{
  "activation": "quick_gelu",
  "rope_base": 10000.0,
  "init_std_qkv": 0.018,
  "init_std_up": 0.018,
  "init_std_down": 0.0,
  "beta1": 0.9,
  "grad_clip": 0.5,
  "decay_fraction": 0.595,
  "seq_len": 1024,
  "z_loss": 1e-05
}
Each number is 128 + 24 x the weight over its row's rms, rounded and kept within 0 to 255. Layers, rows and columns count from 0. The size above them is the row's rms in percent of the matrix's.

# layer 6 attention output (transposed), 768x768, rms 0.0242, rows 35-42,98-106,162-169,226-233,290-297,354-361,418-425,482-489,546-553,610-617,674-681,738-745, columns 640-703
size [ 95  88  91  89  92  92  84  94  91 109 100 116 106 111 113 102 104  91 102 106 100 108 107 118 100  98 111 105 110 103 114 109 102  91  98  95 104  96 107  97  97 100 111 118 114 114 107  98 105 104  91  97  98  91  84  97 100  98 102 101  88  88  95  95  98  92 107 107 104 108  98 103 100  96  97 109 102 108 112 106  86  86  95  95  96  96 107  93  85  87  96  90  96  92  92  98  95]
[[108 104 111 159  43 179 159 116 136  83 146 105 128  96 156 120 148 115 135 107 123 113 149 142 109 158 145 166 130 115 101 133 101 113 113 107 106 181  95 125  98 125 121  60 152 171 127 113  79 119 130 135 117 139 132 158  81 147 158 128 132  98 137  69]
 [141 155 105 129 115 114 102 138 189 160 118 129 134 101 145  95 148  75 144 140 138 153 143 104 147 111 136 112 176  91 128 157 165 197 189 145  85 151 119 102 148 142 126 137 119 135  85 100 121 118 114 146 158 139 127 136 128 140 137 157 138 159  93 147]
 [ 84 108 141 129 135 127  89 154 124 133 122 130 119 135 131 131 114 139 136 150 116 147 139 158 140 137  84 127  96 142 147 105 124 137 106 109 157  66 135  76 132 120 142 179 108 148 124 135 108 146 118  95 135 129  82 123 158 142 147 115 111 150 141 135]
 [176 101 129 172 112 101 159 132 129 119 115 137 136  94 126 125 108 131 120 134 138 123 147 122 144 108 142 147 155 117  98 152 133 150 185 146 144 144 162 154 154 134 119 125 139 112 181 115 140 138  81 163 103 121 127 129 117 108 131  97 165 102 114 123]
 [116 121 163 182 161 160 146 123 155 109 118 129 113 132 141 124 129 144 174 175 140 118 133 109 145 128 117  92 123 127 102 144 121 114 111 139 125 105 114 111 150  89 171 151 112 117  92 106 146 185 160 118 162  87 111 114 119 180  91 126  97 146  95 106]
 [108 145  88 121  82 135 105 160 144  96 129 140 118 135 126 134 127 138  95 115 119 177 133 126 145 173 101 138 109 154 137 158 102 105 142 139  94 158 187 136 119 113 129  98 122 144 101 136  98 113 105 107 111 128 124 118 113 173 108 125 164  97 145 106]
 [155 107 132 151 148  88 147 138 116  99  79 108 139 179 122 162 160 167 145 136  97 116 139 149  60 130 129 149 112 137 106 100 139 122 124 137 168  87 173 142 149 119  99 117 164 104 137 150 122 122 154 158 114 162 128 124 113 148 135 161 122 114 131 134]
 [162 113 125 125 186 134 109 153  78 136 133 120 121 113 156 132 115 101 118 122 111 124 149 132 140 168 117 157 137 132 146 130  85 115 130 140 162 108 134 127  86 114 157 109  90 122 119 124 159 157 152 107 153 156 130 150 131 121 163 127 146 114 122 134]
 [122 119 116 122 118 107 116 168  90 123 144  94 159 144 163 147 124 121 140 150 118 107 106 138  93 146 148  96 153 106 130 125 147 134 104 119 127 107  66 133 133 143 138 139 145 107 133 123 125 163 104 151 146 161 127 127 131 124 109 121 157 135 131 146]
 [ 78 107 142 126 115 129 116 139 144 172 139  62 113 143 128 117 141 141 161 121 122 171 152 114 118 142 118 131 142  93 126  69 105 126 110 114 156 107 137 118 154 133 127  87 147 131 121  89 118 112 101  97 136 166 144 163 128 109 129 149 105 156 107 127]
 [117 146 138 179  95 118 126 209 124 176 132 146 141 144 113 152 136 102 156 101 131  77 149 173 104 133 138 150 150 167 114 113 127 127 120 132 151 115 101 148 114 146 104 109 147 109 127  78  88 141 149 122 124 115 124 112 110 110 111 116  81 153 155 150]
 [161 128 103 164 123 162 144 105  95 114 129 147 103 126 154 100 142 145 129 159 108 115 128 146 109 147 138 119 160 190 125 182 100 157 149 133 157 173 145  92 155 148 126  99 124 157  63 138 133 125 112 144 177 101 151 149 161 138 128 161 163 138 103 116]
 [134 186  99 160 149 158  99 102 113 141  74 108 144 125 120 144 143 170 143 145 142 135 160  94 135 134 125 168  95  89 131 133 155 160  99 121 121 130 162 119 112 105  96 123 155 124 151  55 142  90 187 111 176 174 138 117 157 106  87 135 126 124 134  91]
 [148  67 114  95 137  90 144 159 130 101 121 149 104  91  96 166 116  98 135 106 142 134 102 149 153 133 130 147 119 133 138 112  84 128 145 106 139 142 135 127  83 124 169 174 117 117 147 174 110 176 130 141  95 100 108 124 126 123 101  88 108 138 148 169]
 [178 149 129 142  92 123 158 112 129 123 183 145 134 133 115 129 146 140 164  99 101 130 146 136 113  90 109 145 160 145 143 103 122 119 158 129 152 163 101 103 136 137  69 131 110 165 139 111  75 128 105 156  95 122 110 135 179 147 132 129 144 145 140 144]
 [118 110 125 106 119 148 128 111 110  89 119 152  82 143 118 132 148 108 104 173 121 130 116 136 131 131 152 112 160 128 104 126 112 108  96 131 202 109 118  78 140  90 132  94 112 147 143 146  99 140 146 115 146 112 156 107 116 112 158 126 113 133 151 151]
 [135 117  91 131 110 114 124 138 114 132 116 107 132 145 150 137 144 138 129 143 126 132 143 109 154 170 127 135 141  92 126 151 142 131 123 152 110  87  97 109 175 142 111  95 144 165 148 113 119 119 100 161 174 139  99 133 125 154 156 193 126 115 133 143]
 [111 114 115 132 119 134 161 106 117 128 118 103 128 118 144 157 134 150 119 135 127 129 112 140 125 204 115  78 127 112 115 100 135 110 120  68 136 134 143  95 136 156 135 113 151 120  99 125 110 138 112 134 145 136 184 137 143 131 120 132 138 110 110 130]
 [135  94 117 137 133 157  61 100 117 153 129 110 121 102 108  95  84 135  99 155 135 144 119  84 136 155 125 154 160 122 142 115 116 150 119 110 119 136 149 109 128 137 144 107 101 106 164 155 184 111 147 122 126 154 138 143 120 119 105 158 178 129 107 151]
 [ 86 137 123 124 148  87 159 113 134 119  97 101 175 169 155 112 120 149 128 103 152 128 124 122 108 150  78 124 124 119 106 147 146 124 126 166 116 158 109  99  92 164  98  96 148 118  93 134 108 136 140 100 131 164 158 135 121 159 134 137  96 146 150  93]
 [101 152 146 149 134  83 135 150  87  96  97 113 149 114 117 146 132 107 150 168 139 168 127  91 128 122  96 135 115 126 133 131  66 118  93 149  83 114 129 110 113 149 129 126 156 146 135 186 159  81 140 100 164 138 118 151 161 136 156 144  79 152 105 127]
 [106 113 112 123 132 144 137 124 138  99 154 174 153  79 142 150 118  86 141 117 111 102 128 111 141 123  66 136 111 129 129 124 144 133  99 129 106 119 141 180  99 128 123 153 129 151 143 119 149 173 142 133 114  88  74 132 114  69 133 152 150 146 117 144]
 [157 152 164 140 113  88 103 126 114 115 119 123 106  67 108 100 117 106 111 100 179 145 133 137 108  97 141 117 130  91 153 121 124 142 131 115 142 137 108 129 127 135 155 115 141 159 114 167  77 132 103 142 113 117 165  98 161 142  84 125 102 189 166 127]
 [137 117 151 142 153  87 129 144 111 117 101 128 149  67 113 149 108 140 122 147 137 169 124 115 115 113 170 148 159 130 129 162 121  90 137 134 143 118 136 119 135  98  98 125  89 161 144 152 101  80 106 106 103 142 106 120 141 152 115 145 116 141 166 129]
 [151 111  89 136 142 133 121  86 101 142 103 127 112 122  98 147 159 169 115 140 134 123 141 122 143 179 145 160 169 122 149 146 120 134 140 116 149 132 172 118 134 168 111 138 113 138 131 144 139 156 148 119 172 130 145 119 136 150 124 150 169  92 125 113]
 [126 166  84 177 122 103 124 157 121 170 130 133 128 135 134 120 120  96 141 122 117  94 120  81 134 162 119 113 125 128 118 150 111 105 161 112 152 138 168 124 104 138 168 141 114 101 127 112 142 154 110 123 138 145 139  86  47 150 101 150  96 150 115 122]
 [114 141 124 149 132 128 126 104 139 123 170 122 151 122 125 156 134 111  67  85 109 116 155  96 158 116  98 137 123 164 126 140 117 139 155 129  99 107 142 154 128 118 158 167 115 132  66 161 167 115 123 133  72 134 138 144 104 149 140 144 163 132  89 157]
 [135 128 112 122 141 106 134  85 128 119 192 145  88 121 118 131  90  73 179 149 121 131 122  98 140 115 153 125 100 106 114 105 106 149 136 108 143 121 138  96 130 143 137 140 128 134 145 123  72 121 114 103 117 145  99 152 116 115  96  84 134 150 119 130]
 [ 82  90 121  94 135 119 112 138 186 122 126 130 133 122 127  75 113 114 163 175 118 122 137 148 112 111 119 109 111 108 141 138 157 116 114 123 112 152 144 116 108 134 138 132 111 128  88 119 151 138 143 151 119 104 122 150 120  91 137 143  99 148 154 110]
 [110  97 135 134 108 127 134 114  91 138 120 128 121 115 130 145 131 135 133 107 126 107 148 144 143 128 153 128 200 122 136 169 118 159 120 148  73 163 111 100 134 100 108 121 129 110 155 113 123 145 135 145 130 148 111  97 153 172 147 128 142 136 127 128]
 [136 142 105  93 131 113 130 164 138  96 160 109 117 139 104 137 120  89 141 169  93 135 111 138 107 132 124 120 129  93 166  68 113 115 139 137 120 135 135 147 105  96 139 151 110 187 150 122 171 112 150 152 137 114 136  94 108 103 128 148 132 142 134 131]
 [111 130 137 116 118 157 110 119  97 167  95 142 109 145 102 115  97 119 121 119 136 121 143 127 152 114 114 118 143 128 155 144 126 157  83 130 135 103 137 140 137 115 123 103 122  59 109 131 159 138 129 133 120 121 119 152 120 108 141 125 125 108 112 113]
 [178 114 140 148 148 108 154 152 134 128 135 138 132 154 102 126 108 100 123 114  92 155 103 121 138 112 109  68 168 134 124 147 103 118 169 120 103  93 106 139 132 129 133 172  71 136 121 152 150  65 127 138 113 151 107 135 126 135 130 146  68 137 151 141]
 [ 81 154 164 125 102 141 124 139 128 121 113 130 123 187  89 145 116 127 159 129 104 133 106 167 135 159 108 118 145 163 163  90 140 120  93 162 131 137 142 132 151 109 138 144  79 119 138 102 123  84 130 168  96 120 156 142 142 112 142 161  97 149 156 156]
 [111  99 149 117  97 141  90 128 106 155 119  74 123 176 106 118  99 106 189 152 118 152 122 136 127 170 164 129 156 124  86 103 107 122 160  88 161 109 106 109 136 133 200 143 117 107 176 110 114 167 120 128 155 133 141 125 109 136 138  93 100 150 134 190]
 [107 100 153 136 108 143 174 158 125 121 100 152 146 130 146 139 118 133  82 119 120 144 147 160 129 119  89 114 114 137 166 146 113 159 127 158 118 107 128 111 155 115  87 145 147 162  85 146 115 124 115 118 143  81 136 101 105 120 133 143 113 115 108  95]
 [152 139 137 111 147 131  66  84 129 121 139 108 118 140 161 151 140 130 118 114 140 135 147 112  89 137 103 109 126 160 138 101 102 133 143 132 116 157 188 147 122 158  63 172 127 120 181  95 119  97 102 122 130 145 123 141 169 146 116  89 172  92 136 123]
 [167 119 122 126  85 145 205 121 119 127 111 151 164  95 145 171 114 113 139 109 103 113 119 127 127 127 181  92 104 139 101 172 155 107 119  76  92 131  96 123 121 156 158 140 118 109 154 167 180 177 158  96  93 119 123 121  89  91 137 119 100 148 163 138]
 [ 96 136 108 134 106 144  76 136 114  88 160 132 135 159 116 102 143 139 120 108 140 157 124 136 149 149  77 143 102 144 129 101 136 165 104 155 119 163 173 158  97 121  89 134 145 140 161 135  91 135 146 103 156 127 135  78 125 116 134 143 130 141 144 141]
 [ 91 107 105 152 165 121 131 123 155 168  77 145 122 202 133 154 129 135 137 112 105 147 133 137 124 126 118 114 124 109 115 120 127 112 172 113 119 100 125 109 141 100 156 136 128 117 126 107 124 150 157 118  85 115  81 143  99 142  94 144 107 110 140 131]
 [103 131 102 142 138 161 132 138 120  99 121  94  66 145 107 143  99 131 134 126 153 121  79 137 128 162 131 148  76 171 125 121 103 108 185 106 128 132 143 107 134 140 113 155 136 133 129 104 109 142 123 130 138 113 118  72 112 131 129 103 149 108  98 143]
 [101 111 134 158 153 115 130 140 126 139 146 127 140 148 115  98 108 155 147 132 137 124 133 141 123 139 137 116 170 122 164 131 166  79 130 149 140  93 109 113 141 126  96 146 111 123 174 111 150 141 118 142 125 149 162 127 121 130 158 149 123 100 100 137]
 [ 96 127 148 108 126  90 131 138 119 181 118  89 124 170 123 121 123 135 184 189 152  88 120 144 135  93 162 117 127 103 117  96 174 144 140  96 163 113  97 113 146 148 124 141 137 128 139 102 111 127  92 106 157 125 181 117 140 126 138 141 102 158 148 119]
 [103 122 133 102  93 141 123 118 143 158  86 155 130 145 109 107 148  98 144 158 118 123 106 124 110  99 130 120 126 138  92 131  48 145 138  94 150 135  71  90 162 171 118 108 126 163 102 130 135 121 146 130 120  88 146 129 134 140 115 132 127 178 144  85]
 [ 85 141 161  70 105 151  91 165 123  86 160 104 106 117 130 130 142 105 134 174 160 165 136 118 132 106  76 101 161 149 128 108 124 123 132 159 116 148 121 127 112 140 102 131 125 138 110 137 127 120 104 127 143 118 125 132 156 138 125 119 128 111 128 108]
 [111 154 102 125 114 159 123 117 175 124 137 139 145 129 120 179 146 152 132 133 138 188 120 138 189 135 147 116 116 145 108 136 154 113  91 103 144 127 166 108  98 138 172 127 132 121  98 129 146 113 118 109 134 183 135 105 156 109 107 140 123 103 143 154]
 [175 110 109 122 122 135 167 112  63 151 130 154 107 179 126 128 130 105 107  95 105  92 139 171  98  93 139 153 101 184 108 189 119 129 128 138 173 143 148 124 101 144 134 150 149 116 127 109 144 123 142 133 127  79 136 133  91 115 119 117 126 134  99 121]
 [166 121 107 109 123  94 164 146 146 102  91 122 109 166 106 122 145 121 130  98 135 126  94 177 131  93 127 132 101 120 125 137 113 171 158 134 156 151 143 114 107 143 160 140 116 142 133 156 132  88 111 133 102  95 129 146 111 127 134 136 132 127 110 124]
 [116 124 124  86 114 147 124 112  63 103 134  69  96 157 107 136 159 129 105 145  99 119 167 151 150 114 145 147 135 125 111 123 159 114  97 164 192 124 118  76 139 134 122 135 124 149 125  99 143 146 170 142 137  83 169  88 114 113 157 120 130 145 114  88]
 [136 164 158 164 177 111 120 109  95 156 138 123 139 120 126 134 130 135  98 103 114 125 134  95  96 142 130  80 134 146 128 130 175  74  79 138 162 114 152  90 116 130 150 143 104 131 118 118 117 124 150 109 106 130 144 146  89 116 136 119 121  94 114 101]
 [124 110 166 181 134 119 120 158 139 167 125 113 113 113 140 171  99  69 123 153 155 124 100 119 148  80 131  97 100 105 152 125 127  99 148  76 132 128  99 140 138 170 155 114 155 145 159 168 128 133 165  84 111 128 123 139 138 113 108 130  92 110 138 131]
 [ 95  88 112  85 149 140 106 180 134 148 135 101 150 122 161 139 186 168 158 126 134 145 149  97 144 184  78 152 139 127 124 170 154 135  99 131 121 108 158  79 128 180 122 146 168 138 136 139 125 126 131 145 167 141 117 109 142 123 125 110 148  87 120  93]
 [182 158 146 112 117 132 132 108 112 122 114  86 142 115 165 145 148 134 138 126 132 139 122 133 120 106 103  91 132 133  93 146 118 144 121 138 147 150 124 105 112 148  95 171 131 115 141 106 123 106 131 106 135 125 162 162 131  96  96 114 109 123 139 159]
 [147 122 141  95 115 177 156 127 163 147 119 169  98  91 129 133 101 122  84 101 132 122 110 134 133 100  90 148 123  95  84 122 112 105 143 161 129  84 130 141 130 109 155 163 138  92 130 144 107 145 132 167 106 120 102 101 128 102 150 169 157 132 135 114]
 [101 118 147 155 160 138 135 124 127 121 127 139 163 137 127 178 121 198 122  90 138 131 109 103 107 126 118 101 139 142 103 138 145 128 122 132 160  93 131 147 111 132 129 161 149 139 148 138 133 112 132 137 100 152 159 116  69 125 122 140 100 136 141 105]
 [132 154 104 142 143 128 147 118 132 106 139 135 106 144 145 139 158 154  97 122 119 144 123 145 115 101 105 132  96 136 114 114 102 100 160 154 146 168 128 131 114 108 166 160 111 146 106 140 156 151  54 137 128 155 137 142  96 123  65 127 163  97 123 151]
 [141 106 125 150 143 123 139 139 149  95 120 122 110 101 122 129 133 128  99 109 134 161 112 150 100 112 127 130  92 144 133 128 177 133 127 113 159 137 204  89 112 127 124 145 120 126  90 116 122 142 112 131 105 144 128 126 100 155 113 135 146 103  73  99]
 [ 85  72 148 115  95 103 121 128 173 155 135 132 102 149 145 117  98 134 162 173 104 133 108 132 114  86 120 137 157  96 181 134 176 116  85 159 147  88 131 152 152 202  98 164 131 185 121 151 153 135 106 160 141 149 157 123 197 116  86 123 137 137 136 140]
 [140 146  85  91 133 149 140 135 122 109 119 123 156 118 129 133 126 135 154 150 163 119 168 118 139 122 161 152 156 143 112 122 141 100 111 134 112 117 133 133 169 152 154 116 114 151 117  86  87  78 159 112 137 124 156 102 136 126 146 164 124 125 105 117]
 [117 140 121 164 122 121 110 138 191 119  93 128 106 126 113 145 150 126 147 133 132  97 121 183 117 129 122 128 138 142 110 125 103 110  99 130  94 127 157 108 107 125  83 181 125 127 158 130  96 121 157 122 130 109 123  98  90  91 125 120 122 119 164 113]
 [123 126 130 120 145  84 136 150 152 156 126 113  93 114 116  81 125 131 164 144 126  87 111 155 150 123 133 132 111 140 143 116 144 137 176 167 117 147 149  95 165  89 116 132 151 154 133  84 115 128 114 181 154 112 143 115 155 112 116 133 165 145 150  98]
 [115 139 102 164 121 114 127 119 145 149 119 133 108 142 154 129 161 155 133 160 149 151 140 108 116 122 144 108 113 147 157 140 163 132 147 147 113 121 157 110  96  95  87 183 185 130 140 131 130 136 116  93 168 150 136  56 117 186  85 142 162 115  75 112]
 [151 149 106  24 153 133 139 118 116 120  96 129 149  99 148 162 153 119  85 111 155 150  88 169 168  99 150 133  88 152 123 120  57 137 113 136 158 129 141 125 128 125 183 155 154 119 101 194 149 149 132 186 128 152 134 123  82 138 145 124 127 108 149 147]
 [127 132 142 109 116 135 165 119 113 131 144  98 156 137 157 101 156 127 139 136 144  88 144 163 138 135  86 134 119  93 124  88  91 130 143 137 119 165  83  79 156 109 107 113 118 123 161 111  83 124 133 156 143  81 106 114 162 102 125 104 132 171 150 123]
 [102 110 119 166 115 108 118 162 120 126 133 160  76 109 125 103 100 132 121 115 119 130 141 134 151 139 123 132 155  98 117 137 171 105 149 163 146 119 133 138 101 108 163 141  95 107 148 115 125 152 104 143 108  86 100 111 143 128 157 117 100 156 128 120]
 [127 140 138 106  71 107 152 137 144 119 163 131 178 148 119 114 112 126 134 103 153 104 128 127  84 142 113 149 139 124 112 147 125 143 121 115 116 127 135 107 111  89 115 141 137 135 212 115 130 132 151 169 105 175 139 143 164 157 138 115 127 102 131 154]
 [130 119 137 141 111 123 137 158 134 147 145  85 126 149 114 107 103 142 160 108 146 152 137 137  91 116 161 135 121 132  97 113 130 134 131 121 138  75 126 137 124 102  94 117 122 159  89 107 110 100 110  93 119 132 139 126 126 147 129 127  77 113 136 124]
 [ 95 140 130  99  69 157 141 158 193 177 155 106 120 135 122 103 162 132 136  82 146 117 146 157 128 134 104 128 112 140 122 139  99 145 134 121 145 132  98 121 110 142 120 137 153 133 132 140  92 156 166 115 118  81 129 126 158 114 101 142 105 132 143 113]
 [153 156 120 140 137 119 108 110 130 133 150  70 105  85 127  99 114 152 147 127 172 120 133 162 144 126 103 111 164 137 101 119 113 167 150 115 122 177 170 113 106 114 108 155 123 147 105 135 147 112  98 170 153 136 143 122 171 136 156 122 159 136 138 100]
 [ 87 144 127 150 131 176 128 132 124 121 124 127 132  84 153 167 155 114 173  95 115 138 163  90 147 122 170 153 116 177 111 145 133 125  67 161 164 182 146 126  83 154 157  71 139 117 101 144 159  86 153 133 135 133 141  89 140 114  92 138 155 122  93 116]
 [117 141 106 106 115 152  95 111 100 141 136 162 133 149 121 112 123 128 105 161 134 163 123 106 151 189 130 161 119 157 154 124 113  87 136  95 137 108 141 119 106 118 145 171 161 109 123 138  97 174 123 113 204 118 107 141 107 143 123 163 135 107 125 152]
 [160  89 115 149 137 151 135 122 164 114 156 125 101 164 156 172 169 154 122 139 120 125 154 116 147 105 110 127 117 149 123  93 126  49 122 123 145 108 131  89 170 112 131 145 132 139  91 113 125 155 110 158 124 136 126 115 164 171 123 144 171  76 118  96]
 [146 106 134 105 111 158 135 142 133  79 133 108 113 158 120 148 154 127 113 122  76 170 150 147 121  94 137 131  97 121 147 127 146 125 140 136 164 110 151 104 113 111 103 129 109 159 139 106 124 130 126 116 132 110 148 127 105 155 139 133 112 140 156 118]
 [156 117 137 178 166 112 142 108  96 123 106 127 105 136 136 177  82 125 132  99  82 125  95 115  98 150 137  73 147 117 121 113 106 118 104  97 156 108 152 136 132 125 129 150 147 142 109 108  94 128 155 137 105 115 137 136  95 100 114 173 141 118 103 127]
 [148 103 136 134 133 155 138  92 125  78 100 130 112 155 158 120 119 105 110 122  92 153  70 143 123 105 131 152 166 110 108 118  84 166 132 149 109 154 134 150 134  67 146 178 122 122 160 121 137  79 133 107  90  98  74 124 145 117 139 144 141 138  95 113]
 [129 149 106 128 169 130 166 103 137 119 136 134 133 114 132 147 105 125 106 117 124 180 131  81 135 125 112 119 153 124 110  93 130 160 173 127 135  88 130  94 142 106 172 116 136 161 108 125 126 100 113 169 142 129 144 128 140 140 125 158 187 127  77 107]
 [129 127 135 136 135 106 121 113 177 136 105  97  85 150 120 154  96 129 139 114 178 140  93 175 143  99 117 129 112 118 139  86 145 150 123 124 178 100 127 118  86 127 165 124 147  97 129 142 127 136  99 119 107 130 163  95 134 164 123 141 117 166 134 141]
 [172  99 133 144 129  79 129 121 119 138  87 150 127 161 112 131 140 114 119 128 144 145 128 150 149  94 140 146 112 148 112  82  94 151 170 127 171  71 110 103 142  91 162 131 117 166 143 150 152 127 150 153  78  99 171 111  94 118  93 115  90 154 130 135]
 [ 81 133 130 109 117 132 114 113 138 175 117 129 158 126 148 140 143 106 140 148  94 145 171  91 131 132 110 120 137 116 150 124 148 111 132 160 163  92 128 120 116  88 105 133 176 117  99 131  92 120 157 119 140 122 148 140 114 114 144 173 116 132 177 110]
 [105 169 145 142 120 139 120 164 159 113 161 150 159 103 137 109 109 143 104 100 111 188 117  97 119 126  86 132 118 151 138 175 144  98 130 123 101 171 146 116 152 150 191 125 124  85 118 138 119 159  87 123 153 159 144 126 163 147 106 116  93 110 166 119]
 [148 164 139  79 104 157 131 110 138 162 135 138  82 140 139 133 108 139  97 105 141 125  96 154 130 102 146 118  72 159 148  73 132 127 122  86 126 124 199 126 150 112 112 132 113 107 147 110 143 139 145 139 148  82 116 131 104 103 130 110 160 126 164 131]
 [ 94 135 152 131 128 145 133 117 153 169 125 110 154 135 149 119 115 149 114 128 137 129 130 138 142 119 109 131 157 116  85 126 149 133 115 153 122 117 148 113 107 136 112 130 126 124 109 103 117 138 134 107 162 134 135 146 130 127 141 108 122 143  92 131]
 [106 134 100 148 118 179 147 155 157 102 120 119  88 121 108 163 142 133 172 101 119 102  98 122 140 168 184 110 114 122 102 134 105 115 167 120 158 124 105 183 147  93 114 144 133 147 141  94 110 123 148 148 151 176 146 133  97 103 115 124 123 124 100 134]
 [120 142 118  86 152 164 181 168 134 174  90 126 168  96 127 114 155 135 146 141 166 154 162 127 153 115 157 119 118  84 106 119 106 156 124 144 106 153 116 119 135 142 138  88 155 121  70 129 103 114  94 122 137  92 171 138 140 176 119 147 133 131  83 141]
 [158 132 153  93 128 130 128 162 168 138  76 118 114 130 152 164 145 109 115 146 140 147 121 137 117 110 145 146 129 141 135 119 140 134 122 153 139 133 159 118  95 147 145 163  98 128 144 144 116  88 109 128 120  78 142 142 168 111 100 113 108 158 100  96]
 [148 125 127 166 109 115 174  96 123 152 139 160 104 104 139 186 162 105 148  68 128 111 133 133 103 124 157 132 114 106 102 101 140 156 106 122 120 109 138 121  89 150 175 115 132 106 130 166 122 148 119 122 108 148 129 118 102  95 126 114 113 107 154 118]
 [127 122 151 132 139 158 110 119 125 184  86 109 149 186 131 138 125 176 143 173 117 131 172  90 179 147  82 124 158 128 140 156 163 115 121 162 139 141 179 142 146 125  75 139  92  96 123 104  88 130 156  96 148 127  97  91 146 127 121 127 112 134 109 131]
 [111 126 142 110 155 131 108 127 157  92 171 141 106 144 120 138 160 146 115  89 139 111  96 103 121 172  96 134 133 127 179 125 155 140 139 111 100 190 165 150 133 188 113 129 147 102 153 129 159 167 129 141 145 147 128 137 120 117 104 115 136 102 134 121]
 [156 117 119 127 148 142 144 139  98 130 120 127  97 119 120 110 119 122  91 122 151 127 117 163 130 136 183 108 113 114 125 118 177 166 158  81 140 147 164 114 117 148 111 153  87 104 135 131  97 111 132 116  96  97 114 135 132 100 126  51 176 144 108  90]
 [144 140 160 122 121 115  97 116 134 132 136 130 106 171 131 151  88 133 116  57 109 150 120 129 132 115 120 129 146 107 132 183  88 100 146 128 169 113 114 139 114 155 145 114 132 128 119 154 110  96 146 114  98 139 121 125 118 133 132 153 112 151 109 158]
 [143 121 141 175 128 136 164 100  92  83 160 125 130  98 129 111 150 113 106 114 122 111 112 154 125 106 158 123 145 136 125 134  58 124 143 129 118 152  79 156 107 112 139 142 114 137 148 166 135 154 145  93 154 120 120 148 103 161 107  92 135 106  97 114]
 [128 153  90 153 147  95 132 108 144 122 126 138  96 118  75 132  98 121 123 105 141 138 129 134 146 171 144 122 104 117 132 120 113 106 150 154 121 112 129 123 120 127  61 137 147 144 136 171 111 102  88 154 105 170 160 137 126  97 178 125 155 137 103 142]
 [136 125 142 148 165  99 113 128 170 167 110 110 138 136  96 168 105 104 134 131 127 192 121 173 139 108 117 110 124 114  85 108 158 105 124 111 166 109 110 130 132 141 178 159 124 131 124 123 100 137 132 127 127 145 180 123 155 114 126 157  84 187 141 166]
 [133  82 113 177 130 171 143 115 138 103  90 158 149 132 163 116 119  93 151 161 162  99 104 122 145 151 113 113 113 158 160  67 107 109 147 131 161  78 113 143 135  75 141 124 125 119 124 126 139 212 158 110  92 131 121 128 100 118 146 102 131 114 130  79]
 [163  94 115 150 115 122  93 125 131 153 143 124 116 107 124 158 149 162  91  98 100 204 135 144 141  76 118 133 152  85 159 173 132 118 106 126 154  87  79 128 128 135 167 140 114 131 141 145 105 111 126 121 132 135 123 127 163 128 133 123 164 139 138 132]
 [ 94 145 114 119 141 119 151  89 104 155 128 136 141 103 127  86 153 113  87 110 133 136 123 155 119 133 117 126 125 126  86 151 132 103 162 111  94 163 125 157  98 148 127 151  89  98 157 134 142 164 115 116 116 152 130 108 143 134 135 121 115 120 143 116]
 [121 157 145 144 119  83 167 133 132 147 129 118 140 117 144  98 115 132  83 107 121 132 149 118 119 149 143 125 102 126 136 139 117 135 145 133  94 156 117  97 109 131 157 128  85 135 138 160 114  87  85 136 145 130  60 131 130 135 109 133 209  90 149  93]]
# layer 6 attention value, 64x768, rms 0.0227, rows 35-42, columns 640-703
size [103 103 104 100 106 100  96  96]
[[151 122 104  88 118 140 101 137 122 172 105 110  99 101 124 113 137 138 155 140  93 155 111 132 103 151 133 121  70 117 110 130 145 164 121 147 117 152 125  96 142 159 133  67 197 144 162 153 116 112 146 150 163 132 102 128 127 149 114 128 118 142 166 124]
 [161 166 144 143 130 129 128 158 123 164  94 163 116  97 118 123  99 180 142 121 155 147 147 147 102  94 132 138 114 139 134  92 105  50 115 143 148 109 107 128 105  63 142  71 123 123 119 112 136 184 153 114 131 154 137 129 157 150 121 127  93 116 154 127]
 [122 143 160 121 113 102  86 153 133 161 120 126 124 117 124 129 147 115  99 102  86 136 129  85  84 140 142 133 179 121 137 139 105 164 146 151 163  93 117 117 129  97  77 100 144 128 175 110 170 102 106  70 163 134 139 115 111 113 130 128 160 128 117  76]
 [100 159 122 140 152 119  70 196 122 134 150 132  96 162 133 117 125 173 145 149 162 151 113  93  86  92 138 200  83 141 151 130 120 123 134 137 126 129 173 148 125 160 125 141 121 145 135  47 105  91 125 120 135 114 149 132 101 126 117 103 150  87 117 132]
 [122  96 163 114 114 131 176 114 150 104 114 143 102 137 114 159  83 176 148 116 125  71 103 125 164 115 118 113 113 154 117 162 148 101 143 134 161 158 154 145 146 110 129 108 152  94 151  70 122 167 121 114 105 130 130 129  95 107 115 133 122 127 117 144]
 [200 131 135 111 171 116  94 159 105 133 117  81 144  71 154 142 139 122  81 151 130  79 120 111 160 143 117 144 114 105 151 101 110 107 151 119 174 105 111  78 122  74 160 138 123 134 137  99 144 124  97 154 122 127 145 129 176 157 145 136 108 144 143 156]
 [110 121 144  35 104 161  68 147 103 154 136 131 132 155 204 132 156 168 119 133 177 146 118 140 137 118 105 174 132 111 121 137 113 189 118 166 159 144 153 134 122 108 117 101 132 105 111  73 123 151 165 112 117 116 143 158  94 143 130 113 142 134 147 180]
 [105 130 121 133 123 170 125 142 127 137 124 151 141 131 182 154  97 123  85 100 100 155 154 139 127 127 112 129  80 141  95 113 144 104 154 146 102 110 126 173 141 111  79 123 142 109 135 154 127 108 140 102 133 133 124 104 109  96 134 144 132  85 124 105]]